config = dict(
    attn_scale=0.0884,
    parallel_block=False,
    lr_head=0.00692,
)
Each number is 128 + 24 x the weight over its row's rms, rounded and kept within 0 to 255. Layers, rows and columns count from 0. The size above them is the row's rms in percent of the matrix's.

# layer 6 MLP up, 768x256, rms 0.0699, rows 214-413, columns 192-223
size [ 98  99 100  85  99  95  96 105  97  89  98 101  94 100 102 100  98  97 103  97 103 105 106 103 106 102  97  91 106 101 102  91 103 106 100 100  97  96 100  98 100 100 104  99 101 105 103 100 102 102 103 102 101 105 100 103 103  96  91 101 108 104 102 105 105  99  98  95  91 103  91  93  95  95 101  98 100 105 104 104 104  95  99 100 103  96 101  99 102  88 102 105  95 105 106 101 106 101  95 102  93  97  99  97  98  93  96  97  98  95 105 109  96 101  96 103 101 103 103 108 114 101 103  99 101 106 105  98  99 104 103 103  94  99  98  92  98 104  98 100 103  98  94  98  93 100  93 104 101 108 109 101  95  90 101 101  96 102 114  96  98 102  96  97 105 105 106 105 102 103  94 102 104  94 100 114 101  92 102  98  99 104  96  98  97 101 104 102 101  97 102 108 101  89  98  94  98 104  95 106]
[[116 126 111  84 167 120 127 158 121 101 122 175 149 128 132 111 106 119 117 118 105 104  55 154 135 157 104 137 117 143  89 139]
 [124 165 153 151  95 113 130 155 136 132 185 169 133 117 136 101 149 137 140 160 109 159 152 179 127  83 119 147 130 146 136 135]
 [109 125 161 150  98 158  83 150 135 152 158 142 185 140 125 138 114 133 132 137 132 144 124 130 143 149 155 148 107 164 135 115]
 [121 126 131 147 118 105 130 121 107 134 140 122 127  88 135  89 111 120 144 140 108  95 128  79 147 165 141  86 147  96 132  78]
 [141 143  98 119 113 123 156 126  89 144 114 159 155 119  86 115 144  90 122 148 124  97 139 104 159 109 140 186 117 150 112 125]
 [111 148 124 129 144 120  98 117 126 132  89 159  98 115 146 175 123 163 112 100 124 131 102 127 152 161 115 100 124 128 108 140]
 [148 159 148 141 150 121 145 113  69  93 155 120 135 138 139 148 126  89 118 134 156 145 128 136 122 150 122 114 133 102 147 113]
 [100 171 175 116 140 150 133 140 131 145 118  93  98 130 108 137 171 142 105 149 181 163 133 116 157 138 142 110 161 100 144 123]
 [150 128 120 131 129 102 137 101 128 153 156 166 122 127  93  97  88 159  93 148 120  92 157 122 167 162  89 131 108 126 118 165]
 [136 112 106 123 131  92 145 131 137 145 140 114 149 145 124  84 160 114 129 151  95 144 137 142 132 125 157 156 100 147 123 108]
 [ 87 154 139 126 153 114 101 129 112 170 138 135 103 102 130 129 104 153 110 114 144 131 137 111  90 126 129 118 104  94 138 153]
 [153 116 109 152 128 140 143 118  99 131 137 130 150  65  75  97 104 120 143 145 102 156 174 111 121 152  89 155 109 116 125 141]
 [134 149  75 134 136 138 140 116 163  95 122 124 125 123 129 127 138 207 159  91 162  88 114 137 164 122 154 122 139 103  91 105]
 [128 161 126 126 111 113 108 182 128 113 118 141 159 126 137 104 139  83 106 141 134 131 165 111 120 123 125 160 118 151  87 142]
 [162 133 143 175  96 123 132 133 134 151 152 119 163 122 132 142 124 161 138 119 157  98 159 159 122 119 125 163 175 124  92  94]
 [113 119  79 161 115 130 129 129 155 168  94 131 109  84 129 130 156 150 126 172 123  97 171 105 143 168 177 111 139 112 141 116]
 [125 156 128 159 139 119 114 129 135 149 146 137 122 101 110 152 116 146 151 140 151  98  57 142 127 138 132 113 106 126 181 119]
 [125 125  96 171  73 144 129 143 108 116 115 121 141 121 173  99 173 107 111 176 134  90 128 137 124 184  94 102 121 139 157 143]
 [131 158 134 108 123 104 135 143 172 106 145 160 127 108 154 130 135 145 139 130  93 149 112 199 118 152 132 139 117 143  92 102]
 [125 167 109 109 127  90 148 122  92 112 126 129 117 130 159 127 149 122 139 106 157 146 163 147  91 118 135 135 109 145 143  76]
 [119 183 107 141 108 142 107 145 135 175 119 154 127 115 110 123 155 118 116 126 131 111 130 103 123  95 174 149 103 139 129 118]
 [ 49  90 117 101 119 118 126 123 119 157 180 153 138 148 102 119 124 155 118 128 144 145 109 134 141 171  78 150 105 140 105  96]
 [ 89 131 120 138 100 126 137 105 141 126 129 132 111 128 146 103  97  79 170 125 104 102 172 107  99 132 106 145  94 152  96 137]
 [108  99 111 134 123 114 173 123 112 136 118 111 115 143 152 155 124 106  88 140 116 144 135 172 139 132 143 142  93  79  87 106]
 [116 117 108 158 158 128 150 102 171 117 139 130 113 131 107 182 135 150  87 125  99 122 128 161  99 141 131 106 141 132 129 129]
 [110 139 116  95 116 105 130 108  90 128 142 138  81 127 150 179 120 127 132 124  98 133 125 170 133  81 131 183 173 108 108 168]
 [144 134 134 130 125 118 103 103 124 168 127 114  76 173  94 137  99 151 102 148 141 125 118 107 141 130 121 116 154 157 104 123]
 [122 129 102 145  97 147 135 151  87  85 122 139 134  73 114 135 127 112 153 139 120 114 119 145 133 168 146 113 154 124 101 148]
 [136 126 146 148  80  81 138 117 115 104 122 155 176  75 144 142 107 109 100 138 158 109  81 119 117 103 124 106 160 105 163 147]
 [140 133 106 104 131 139 133 113 108 100 148 178 162 129 123 138 160 139  81 111 119 136 121 114 114 130 111  93 142 150 144 108]
 [147  61 135 160 170  71 162 117  89 135 171 129 128 109 130 147 107 114 140 150 116 118 154 105 101 116 149 118 172 127 118 105]
 [147 148 144 146 147 100 144 126 108 140 101 178 108 103 151 147  99 130 137 171 166 156  94 147 115 144  85 154 131 129 102 143]
 [145 124 145 140 130 101 164 136 110 132  95 115 116 140 160 134 114 125 125 142 109 110 129 161 160 140 103  87 177 112 148  78]
 [122 137 131 149 133  91  99 106 113  90 133 116  83 108 108 146 107 160 127 129 153  93 124  97 109 149 169 115 114 144 149 173]
 [134 177  87 137 108 129 127 128 125 123 169 145 131 143  99 114 154 160 118 126 118 139 125 130 114 134 132  95 109 147 147 122]
 [115 133 100 110  73 108 102 104 108 107 129 128 133 133 115 132 104  90 108 101 127 151 140 127 128 135 127 140 106 118 126 124]
 [115 159 118 116 146 140 109 156 171 106 129  89 118 129 190 124 166  87 115 184 114 154 123 136 124 107 120  84 126 115 119 111]
 [ 53 162 131 114  99 139 123 156  87 142 108  99 158 136 125 140 115 143  95  85 135 155 143 117 125 134 123 116 151 116  71 144]
 [107 145 129 120 133 115 130  93 104 121 130 138 124 120 167 129 125 117 118  79 133 111 153 132 132  91 119 168 108 129 119 145]
 [144 153  97 111 148 132  83 126 121 153 128 149 148 149  96 156 124 115 157 153 133 106 121 142 102 157 129 184 130 128 111  84]
 [ 95 139 163 107  99 145 105 182 108 143  94 120 132 134  92 133 131 166 154 141 141 138 125 117 152 126  96 155 129 116 112 119]
 [126 113 136  99 132  88 136 144 115 134 140 159 117 113  41 127 131 143  65  64 100 104 120 155  76 103 178 125  85  83 164 129]
 [114 133 128 144 106 143 146  90 139 161 119 130 169 128 116 132 137 138 169 129 118 107 130 134 120 119 125 144 113 157 130 138]
 [161  66 127 145 122 125 138  97  88 132 125 120 138 149 149 121 119 144 132 117  95 148 108 154  84 117 107  98 145 118 100 123]
 [110 137 130 144 110 105 161 159 124 149 139 159 118 106 172 101  99 111 133 100 152  99 135 155 116  89 139 132 103 133 160 167]
 [152  76 165 136 132 145 107 151 104 115 170 180  76  97 113 127 136 134 135 166 159 113 149 186  87 124 146 119  94 119 114 122]
 [123 102 137 211 148 137 128 122 130 109 139 113 122 108 176 126 131 128  86 157 163 111  85 171  95 103 129 159 128  98 105 126]
 [133 149 121 116  90  66 159 131 125 112 132  81 124 126  76  85 137 100 136  91 127 117 157  96 134 133 123 137 142 112 100 162]
 [106 121 136 142 127 114 158 150 122 145 146 133 129 130 150 172  74 157 153 145 112 121 109 113 124 193  96 163 120 133 124 136]
 [ 86 124 121 130 138 158 159 158 156 154  93 108  77 151 136 120 126 136 121 143  97 128 140  96 159 122 106  82  83  81 124 117]
 [147 156 121 134 138 113 143 126 130  71 159 125 113 106 116  76 154 158  88 107 165  82  81 124 145 140  77 112 125 133 106 152]
 [142  90 107 145 154 127 114 115 103 151 140 169  86 135 103 115 151 105 106 131 117 106 145 185 118 154 120 131 108 103 109 116]
 [161  89 106 127 154 131 156 129 111 122 137 111 134  87 145 100 100 139 153 159 126 134 135  97 111 143 111  80  89  86 128 113]
 [ 87 120 134 127 149 157 124 106 154 127 106 123  93 114 124 121 124  83  69 161 145 115 159 144 100 124 140 145 127  99  95 134]
 [142 141 101 121  77 120 122 127 164 122 136 141 113 101 139 156 166 165 106 164 129 106 133 116  81  95 110 123 120 179 120  77]
 [ 99 126 159  80 122 113 115 160 153 160 140 151 141 139 117 117 127 159 125 122 140 116 133 103 103 141 141 126 130 130  96 112]
 [155 119 148 157 111 136 118 170 152 137  76 129 172 141 105 128 116 123 121 131 151 123 130 125 103 126 173 128 111 115 147 137]
 [ 79 140  84 143 161 123 136 132 126  88 132 115 138  92 145 161 106 103 133  97 131 123 129 142 125 120 123 134 140 133 123 135]
 [ 84 134 137 117 142 140 167  90 152 176 143 103 111 146  92 107 106 126  98 142 104 133 100 158 159 157 138 124 114  88 128 114]
 [122 100 158 125 134 122 163 151 111 123 122 100 147 153 101 106 162 146 109 157 128 144 124 128 102 122 117 122 142 159 127 143]
 [162 118  93 137 148  71 130 149 138 134 119 119 118 117 120 108 104 119 121 126 110  73 140 118  72 103 120 125 130  98 123 127]
 [165 164  96 113 157 108  97 139  87 123 116 116 140 149 110 113  90 136 147  88 153 120 126 166 111 139 122 118 128 136 131 128]
 [138 125 133 102 101 122 126 104 158 153 161 186 120  92 147 137  91  89 155 104 149 126 143 166 157 162 124 140 161 133 139 120]
 [109 129 168  76 121 126 116 186 109 110  98 104 143 166 168 158 113 139 137 103 153  78 179 126 113 134 130 114 123 149 131 111]
 [135 138 136 138 111 129 120 136 141 119 132 111 125 107 139 153 129  97 122 107 158 142 162  84 116 144 171 132 135  87 135 120]
 [101 109 150  87 143 128 108 165 133 140  81 108 156 110 162 109 146 146  84 173 122 138 165  84 150 126 128  94 109 146 101 141]
 [ 99 132 138 141 121 139 152 184  71 155  87 149  84 159 105 143 158 104 117 120 110 127 131 131 134 128 120 116 148 138 111 142]
 [138 110  97 128 127 133 131 113 133 123 119 133 112  96 148 148 119 120 116 110 167  75 106 127 140 139 145 125 140 137 117 104]
 [118 122 118 133 114 163  97 114 124 151 110 108 130 139 117 147 129 152 107 173 139  93 127 126 114 151 134 138 113 137  81 158]
 [124 176 118 141  76 162 119 142 136 106 144 128 122 119 162 162 117 138 120 134 125 147 163 158  99 104  99 144 175 136 143 158]
 [130 142 138 129 141 158 131 142 107 164 105 151 143 153 137 116 120 132 123 180 134 119 132 144 104 104 149 124  95 118 113  86]
 [ 78 133 140 138 129 100 127 134 137 110 143 106 139 132 135 112 105 155 136 145 118 130  97 110 156  80  88 108 150 161 126 124]
 [158 123 168 145 130 134 111 154 178 150 139 127 105 133 104  97 124 162  93 161 117 113 165 112 128 148 126  69  99 162 175  86]
 [190  99 142  98 128 125  90 133 156 132  83 162 124  93 132 103 130 160 145  99 106 102 149 127 121 141 149 149 160 152 137 151]
 [140 103 171  92 101 100 124 116 120 144 122 123 144 101 116  98 113  77 129 161 122 127 120 142  97 131 178 164 120 140 138 147]
 [111 115 100 119 122  98 162 122 116 106 142 122  92 138 157 151 121 109 114 135 180 142 155 120 111 128 107 129 165 128 121 117]
 [149  88  90 120  79 136 138  88 100 121 166 166 111 101 140 102 157 120 148 124  77 125 144 148 120 141  99 152 154 102 114 104]
 [ 94 169 134 146  88 138 130 131 151 106 146 164 125 165 135 133 154 101 136 114 130 100 123 144 111 138 105 120 138 133 137 104]
 [109 122 141 120 122  92 148 127 106 148 118 108 115 145 145 168 124 146 112 164 141 117 151  98 126 126 142 128 136 137 161 100]
 [163 109 117 127 171 173  91 104 116 121 112 166 155 140 158 134 112  95 137 155 124  94 126 123 148  96 138 148 137 120 158 143]
 [159 117 166 128 179 142 152  95 126 145 127 148 154 148 133 153 121 136 125 114 145 115 132 123 153 159 147 151 125 132 148 145]
 [145 138 163 131 176 142 200  52 102 183 137 150 136 119 115 136 162 105 137 136 110 124 125 123 127 148 104 115 120 112 141 109]
 [121 124 158 139 112 153 137 144  76 134 129 131 164  94 107 135 124 131 113 109 161 113 115 133 140 121  80 142 168 173 123 109]
 [147 122 142 160 140 133 115 121  89 127  96 167 133 103 161 117 149  66 140 106 141  90 126 128 129 140 106 105 140 117 113 156]
 [111 103  77 135 137 115 130 122 131 127  94 179  97  65  88 115  85  97 124 118 114 133 139  84 139 148  95 114 141 113 112 110]
 [151 130 148 131 133 129 146 130 128 143 134 124 128 116 129  60 145 128  53 139 125  94  91 178 134 172 151 125 186  77 135 132]
 [152 165 105 114 112 157 127  69 159 114 137 186 149  98 134 153 123 146 124 178 136 133 118  99  99 125 124 175  94 152 133 112]
 [120 128 145 112 136 188 112  93 115  91 116 106 159 127  74 118  75 201 113 154 124  98 124 124 148 197 136 125 125 120 142 107]
 [102 149 143 144 138 131 132 145 109 129 121 187 144 132 156 142 138 122 169 144 126 146 182 126  84 138 120 146 119 130 117 126]
 [108 131 146 124 110 132 136 159 109 141 166 145 102 119 162 120 138 153  97  97 144 155  99 141 121  94 169 152 112 141 121  90]
 [150 134 107 169 113 127 135 146 110 100 131  97 140 140 147  72 127 152 123 140 124  78 138 142 100 133 129 142 181 110 105  95]
 [134  71 121 138 119 153 153 112 162 119 113 143 140 106 134 130  94 136 114 110 157 129 143 177 118 149 115 148 150 114 106 148]
 [173 130 105 101 133 125 133 120  89  79 107 138 160 165 149 130 138  99 152 101 127 104 184 148 167 150 127 146 116  79 116  96]
 [102 126 151 158 110 114 132 122 122 143 124  83 144 117 119 139 122 147 168  81 154 155 182 109  96 142 156 133 117 138 135 129]
 [112  84 133 129 167 135 168 177 138 135 124 156 121 149  93 142 123 146 110 107 127 134  57 141 162 123 164 112 143 101  81 154]
 [136 142 134 127  80 135 136 153 103 138 158 160 136 125 150 137  48 124 105 125 113 121  96 145 124 113 109 155 117 178 137 151]
 [192 112 105 136 159 159 138 122 139 152 101  97 146  85 138 123 114 133 109 114 145 142 108 166 104 147 105 112 171  90  90 148]
 [134 101 154 105 108 120 126 100 114 162 116 130 122 143 122 129 126 137 115 109 133 130 139 160 138 143 178 144  99 129 138 123]
 [129 134 140 165 101 151 100  91  99 102 120 152 148 104 159 105 151 122 149 117 135 153  67 168  95 131 110 105 169 160 124 151]
 [132 118 119 133 112 129 128 116 106 104 189 152 112 128 128 178 107 170 144 132 108 137 145 124  93 144 120 118 156 120 134 109]
 [127 165 171 155  90 152 149 146 154 108  93 164 117 125  91 102 121 118 152 110 148 140 122 148 145 128 111 173 141 123 146 145]
 [115 145 157 160 107 115 146 123 103  97 147  89 112 141 135  99 140 145  93 142 150 131 176 134 130 152 142 129 120 118 128 170]
 [148 143 105 147 121 135 186 129 151 108 119 116 110 102 109 176 136 104 121 121 157 150 128 123 149 150 161 139 121 166 137 137]
 [111  97 103 137 116 117  80 101 100 169 129 157 120 112 107  57 112 147 152  57 127 150 126 165 165 117 143 127 115 153 153 132]
 [127 161 118 111 115  83 112 123 124 127 116 177  94 143  70 142 142 107 132 127 123  68 194 146 112 140  58 142 155 152 114 165]
 [148 196 133 133  95 147 167 131 131 151 126 117 179 140 145 148 120 105 120 123 136 103 121 124 154 144 118 112 115 145 110 112]
 [ 88  99 166 156 144 150 116 153 103 167 121 130 159 143 143 112 102 106 134 143 162 125 114 118 133 171 107 107 139  95 116 132]
 [101 120  90 103 134 104  77 161  94 147 143 143 144 114 109 153  99 120 149 135 119 134 141 107 137 100 150 141 125  89 121 173]
 [126 127 128 114 155 120 165 129 105 127 112 169 150 119 107 104 132 136 144 144 148 134 136 126 144 133 134 104 140 142 126 118]
 [ 84 145 138 121 117 157  87 118 111 155 105 138 152  96 137 129 127 102 185 147 129 133 112 175  99 118 113  82 117  91 126 151]
 [135  99 138 153 100 113 147 118  96 116 148 134 155 113 107 149 119 128 135 162 147 118 125 157  91 165 133 119  86 139 130  78]
 [138 120 150  79 122 149 141 183 109 133  99  96 116 139 145 134 110  78 108 100 111 124 155 147 128  99 181  93 127 134 161  77]
 [126 129 104 133 132 126 128  87 140 108 133 143 146 134 136 127 165  92 129 126 122 123 118 146 136 154 115 135  90 121 131 122]
 [136 117 116 147 161  79 147 124  72 116 169 145  80 130 181 151 147  82 124 104 121 147 126 118 118 138 158 143 145 128 163  74]
 [145 161 134 146  92 100 132 105  86 132 143 122 114 138 133 133 125 147 132  99 120 145 176 130 140 135 183 130 127 101 172 128]
 [135 138 129 114 129 106 112  85 160 129 139 194  77 134 109 113 119 153 118 153 135 157 134 135 125 110  88 143 140 149 121 155]
 [158 155 147 143 119 162 130 138 114 162 115 110 154 137 163 141 113 132 139 157 143 135  94 116 129 133 159  84  73 105 161 112]
 [120 130  91 109 132 160  82  86 127  94 123 137 120 148 153  84 120  91 132 127 152 150 114 135 149 143 103 126 105 110 150  98]
 [144 146 175 127 150 163 139 127  86 125 134 115 129 138 151 169 118 160 133 147 126 116 160  86 145  92 123 148 154 131 123 118]
 [ 89 157 135 132 144 129 134 102 123 119 119 173  94 123 120 140 160 150 150 151  61 148 114  87 133 143 133 120 181 144 144 127]
 [131 154 127 124 163 106 116 141 129 112 111 151 177  90 116 119 106 118 141 131 130 140 166 133 106 104 104 160 136 123 127 148]
 [119 106  99 159 144 105 130 145 123 142 153 141 147 123 176 150 121 111 159 127 137  96  70 102 167 139 186  84 107 129 160 148]
 [175 163 195 135 137 118 127 125 145 125 136 158 129 136 144 134 102 118 121 128 135 104 130 125 114 145 115 133 139 129 171 128]
 [102 147 165 130 102 159 114 136 150 103 144 148 143 129 118  82 147 134 170 154 110 119 116 163  96 118 125 130 166 115 117  98]
 [137 149 162 163 127 119  89 142 134 111 130 132 104 132 133 140  86 118 111 153 187 148 141 123 125 142 101 161 117 121 128 127]
 [118 178 120 155  83 101 126 113  86 162 102 108  93  85 107  94 118 120 167 154 158 109 150 124 124 112  97 178 162  82 123 146]
 [120 131 133 119 117 150 108 148 121  90  90 181 141 157 152 131 112 125 146 119  75 116 128 109 126 123 132 105 117  94 134 136]
 [159 104 158 142 115 130 138 125 109 133 102 146 159 100 163 127 116 102  87 170 136 113 123 138 103 116 124  67 120 112 141 106]
 [134 125 130 191 161  89 134 154 100 133 104 136 131 130 103 120 158 149 117 133 157 117  87 156 128 138 162  93 150  97 154 133]
 [ 96  83  87 120 141 132 146 141 130  94 108 156 131 104 101 172 137 100  80 102 127 163 117 113  79 157  97 100 120  90 128 103]
 [120 123 191 137 105  83 115 155 167 123 133 122 108 132 110 144 104 142 115 147 101 177  99 166 115 106 151 117 139 112 151  92]
 [ 62  98 153 152 114 158 146 128  89  87 152 190 145 128 131 116 102 160 125 113 123 152 112 140 116 149 103 167 124 128 101  99]
 [102 104 162 140 118 140 130 130 148 166 115 119 127 106 102 107 163 118 142 152 130 119 119 112 132 121 142 108 123 134 179 121]
 [124 127 151 100 145  72 108 149 133 109 145 168 121 130 128  78 158 124 121 150 166 167 140 134 117 151 104 101 109 121 160 134]
 [139 156 155 171 102  99 152 127 109 173  88 138 182 163 147 155  74 115 109 119 137 149 159 115 136 138 109 133 141 115 159 108]
 [168 124 133 114 105 125 112 105 145 112 134 125 134  88 139 134 164 110 132 147 112 121 138 166 134 124 119 139 153  95 161 117]
 [116 159 222 154 117 189 113 165 182 115  77 130 134 132  91 100 117 130  90 159 150 137  94 117 157 104 143  88  99 153 166  92]
 [158 115  87 123 147  78 109 113 159  79 134 136 150  72 118  78 169  66  83  92 143 121 108 127 162 162 100 129 155 124 139 136]
 [ 98 107  77 141 125 119 119 148  89 152 106 187  86 146 112 120 127 110 123 109 117 155 168 165 143 146 128 151 153  88 132 119]
 [117 142 136 146 144 121 108 123 102 130 101 153 134 123 108 114 126 103 141 136 111  80 145 117 127 147 130 106 159 123 147 113]
 [116  96 160 125 153  72 162 144 164 163 191 104 125 144 138  86 138  81 117 129 130 134 150 145  99 130 127 136 108  99 153 181]
 [103 149 118  90 100  92 112 156 115 162 106 119 108 151  76 153 130 114  93 106  84 154 130  82 101 159  55 194 140 120 136 156]
 [164 155 129  81  88 120 108 120 148  96 134 123 135 136 142 155 133 122 135 150 118 118 124 123  82 121 144 114 132 137 129 133]
 [ 90 127  81 135 124 107 127 144 102 144  92 161 158 136 157  74 112  75 103 147 124 137  71 164 153 145 116 135 125 116  93 114]
 [161 159 119 108 154 141  91  99 131 141 138 134 150 116 140 138 115 131 100 168 123 150 126  99 100 129 151 134 193 176 138 113]
 [137 163  95 163  77 146  83 110 104  97 147 106 105 144 100 140 129  85  91 110 116 134 138 145 132 124 131 143  95 120 113  73]
 [123  89 150 171 109 127 110 131 145 102 159 133 151  74  96 109 183 137  88 139  84 153 136 127  93  96 101  98 134 153 132 109]
 [128 107  81 128 137 106 176 141 116 140 186 134 127  90 123 166 182 115 135 138 114 162 133 145 160 150 127 157 150  99  64 109]
 [124 138 122 124 109 144 130 142 116  82 147 123 136  92 128 115 207  95 138 112 142 122 112 120 128 113 126 104  97 116 154 156]
 [150 165 134 125  81 150 129  87 112 134 123 118 149  98 104 133 113 155 123 143 119 110 140 109 127 120 151 159 104 108 142 115]
 [140 121 161 114 156 141 110 101 123  97  85 152 110 125 124 134 139 136  79 106 166 156 133 104 141 114 131 112 126  99 151 139]
 [115 135 100 120 206 123 127 107 120  93 133 132 123  90 130 101 131 131 110 117 167 135  97 175 182 130 129 126 136 143 143 135]
 [129 111 138 171 113 137 168 110 146  93 127 127 135 120 107 127 130 148 129 132 157 142  89  69 183 134 119 128 166 173 136 148]
 [135 161 121 149 112 120 172 119 137 105  83 132  95 114 123 124  79 125 146 174 130 124  92 169 124 127 104 129 143 107 158 101]
 [145 150 123 155 107 124 122 101 146 158 149  91 151 146 132 146  64 131 175 139 166  95 165 128  99 139 125 169 134 120  93 145]
 [ 74  92 126  99 129 140 120 131 104 148  61 112  80 121 111 142 137 128 140 142  90 132 149 107 137 131 120 117 108 140 117 148]
 [129 114 163  95 114 102 129 136 131  95 119 144 128 183 123  83 124 163 129 120 146 120 158  93  83 104 132 182 174 156 115  95]
 [126 119 155 116  98 161 130 108 148 106 151 152 101 117 145 143 107 106  79 121 122 150 143 123 121 181 148 128 146 110 122 152]
 [180 126 159 142 115  98 142 146  75  96 143 147 179  92 152 136 140 119 116 147 145 137 114  72 136  96 107 129 114 155 137 170]
 [125 165 120 133 145 152 136 134 142 141 116 123 127 102 121 134 135 114 101 131 144 112 103 110 101 151 133 164 118 133 133 128]
 [ 76 137 142  71  79 127 117 148 166 145 115 165 134 137 124 154 101 203  86 179 148 121 166 123 118 144 115 100 139 103 136 114]
 [141 103 114 129 161 112 163 120 133 146 135 170 143 134  96  89  73 103 130 130 189 124 123 105 110 130 180  93 120 140  88 148]
 [116 155 106 145 160 127 128 115 125  94  87 118 125 157 172 171 110 120 148 115 100 104 117 163  96 181 154 113 133 158 109 142]
 [148 107 100 115 119 112  97 148  80 140  98 101 132 129 134 162 125  92 104 155 161 143 117 113 114 127 139 102 127 134 160 180]
 [139  86 100 101 128 130 111 128 116 133 115  96  76 134  99 111 111 137 126 105 120 134 157 100 163 106 142  95  86 137  95 178]
 [110 128 101 171 127 103 167 129 142 160 112 156  80 179 111 115 134 110 147 155  85 115 156 144 120 114 102 150 125 126 141  98]
 [147 146 148 129 133 159 121 156 143 105 144 127 143  82 160 163 134 145 137 138 128 129 135 115  78 110 102 137 148 140 125 137]
 [106  92 154 142 146 106  90 157 126 135 180 107 122  84 121 102 142  93 162 125 127 139  89 137 110 145  78 150  91 147 174  99]
 [118 104 177 126 105 132 140 125 135 134 111 153 171 143 160 140 154 133 110 109 130 126 122 126 124 113 150 130 173 161 105 127]
 [163 122 138 107 130 123 104 134 140 165 156 132 142 152 104 111 162 128 146 108 161 137 127 136 147 145 108 132 135 160 133 136]
 [150 160 154 144 114 130 143  73 105 157  98 103  86 139 132 161 156 109 111 150 106 131 147 123 100 176 121 135 161 144 132 106]
 [ 94 125  98 161 121 140 115 150  86 173 107 107 138 113 180 128 109 117 123 159  83 134 126 185 103 132 133 143 136 118 108 104]
 [111 145 135 121 159  93 111 128 152 134 114 143 130 110 125 158 140 134 134 145 144 135 123 118 124 124 129 114 129 126 116 122]
 [142 163 136 119 118 118 116 106 127 139 109 136 121  83 141 105 149 167 134 154 151 117 127 115 118 136 107 144 129 120 106 155]
 [134 108 184 106 134 124 126 136 163 120  70 145 144 143 127 120  68  88 152 129  78 106 130 136 133 142 121 137 123 127 160 155]
 [173 154 133 116 100 121 105 112 136 129 119 143 150 113 117 120 129 114  97 115 101 156 164 104 116 126 128 107 136  93 115 114]
 [114  95 156 115 150 129 118 109 136 138 121 166 112 121 166 125 129 128 173 114 119 130 127 132 123 128  89 127 116 117  92 170]
 [144  98 144 108 108 133 153 105 144 149 114 137 131 101  94 116 147 105  98 152 146 116 141 151 143  83 166 129 163 129  96 167]
 [147 119 139 108  99 171 146 122 106 119 130 163 143 120 156 129 118 127 177 103 119 136 140 107 124 137 154 163 141  88 144  88]
 [104 151  89 149 120 107 132 113 153 108 143 119  98 193  79 114  94 131 169 192 141 134 140 101 119 156 103 125 162 136 123 129]
 [142 163 124 137  83 136 165 151 121 119 121 115 130 124  94  65 179 153 143 138 163 121 145 146 138 139 108 118 120 156 123 119]
 [140 148 149 128 145 159 139  91 166 117 123 147 157 157 155 123 142 141  99 139 163  91 122 156  93 130 162 116 144 141 139 128]
 [124 119 127 150 106 149 109 139 104 127 112 102 136 108 122 150 157 149 102 150 132 134 147 115 140 136 123 130 136 141 174 142]
 [132 102 104 149 135 127 118 125 112 140 115 136 123  76  79 152 109 118 154 113 135 140 172 145 115 149  85 136 111 102 163 151]
 [125 113 161 148 143 143 125 163 111 117 119  97 142  98 129 106 128 162 147 164 130 178 139  96 126 112 104 134 131 105 101 153]
 [102  82 162 152 170  88 127 114 106 142 105 148 182 166  78 105 108 166 100 171 140 159 114 120 143 116 152 128 135  81 102 109]
 [141 141 152 134 128 128 121 129  78 113 152 124 107 157 111 125 110 113 129 122 146 145 149 138 127 134 103 142 122 131 147 120]
 [109 124 113  81 111 103  88 152 140  95 148 151 111 145 106  93 119  81 156 157 134 201 132 137 114  98 139 136 118 122 148 101]
 [ 84 143 130 106  97 133 138 153 141 103 113 141 164 146 119  98 146 145 154 127 129  77 144 120 135 108 100 159 123 115 123  96]
 [136  96  77 128 147 135 110 125 157 103 107 144 126  52 120 149 145 147 157 128 120 116 115 130 138 156 149 128 120 121 131 118]
 [116 123 109 166 141 163 109 127 165 103 121 122 130 137 132 113 149  82 136 108 113 123 130 112 130 163 106 136 192 117 124 107]
 [138 145 123 103 120 155  97 132 100 101 125 123 131 138 127 128  79 102 135 119 144 107 127 118 112 146 115 160 100  99 158  99]
 [132  93 155 125 132  69 137 112 137 157 158  94 139 131 115 101 105 123 137 162 169 115 105 114 113 161 105 125 121 155 150 163]
 [109  90 132 143 122 127 131 108  94 140 101 125 110 143 138 111 144 113 164 137 122  87 127 126 140 177 130 145 149 125 117 110]
 [ 94 138 101 131  76  84 121  79 150 106 122 123 170  99 150 132 137 119 123 153 152 120 154 170 130 104 111 132 138 131 107 112]
 [156 152 164 139 144 111  98 153  61 155 102 159 145 134  86 125 134 139  85 146  87 115 136 132 138 133 176 136 120  87 170 162]
 [152  95  87 156 147 113 152 170 151 129 141  74 102 173 135 104 114 104  90 159 138 119 130  96 105 129 194 128 122 165  85 120]
 [103 157 117 129 139 130 165 117 121  91 127 144 106 133 139 103 139 143 108 128 150 129 109 151 140 114 135 137 100  85 132 151]
 [156 145 115 117 123 133 128 181 144 126 142 169 162 117 139 153 118 157 122  97 106 145 148 184 137 133 140 168 125 184 189 180]
 [139  97 124 136  92 118  94  60 143 159 134 119 169 142 130 104 116 126 138  90 115 180 120 147 126 159 149 119 194 135  80 148]]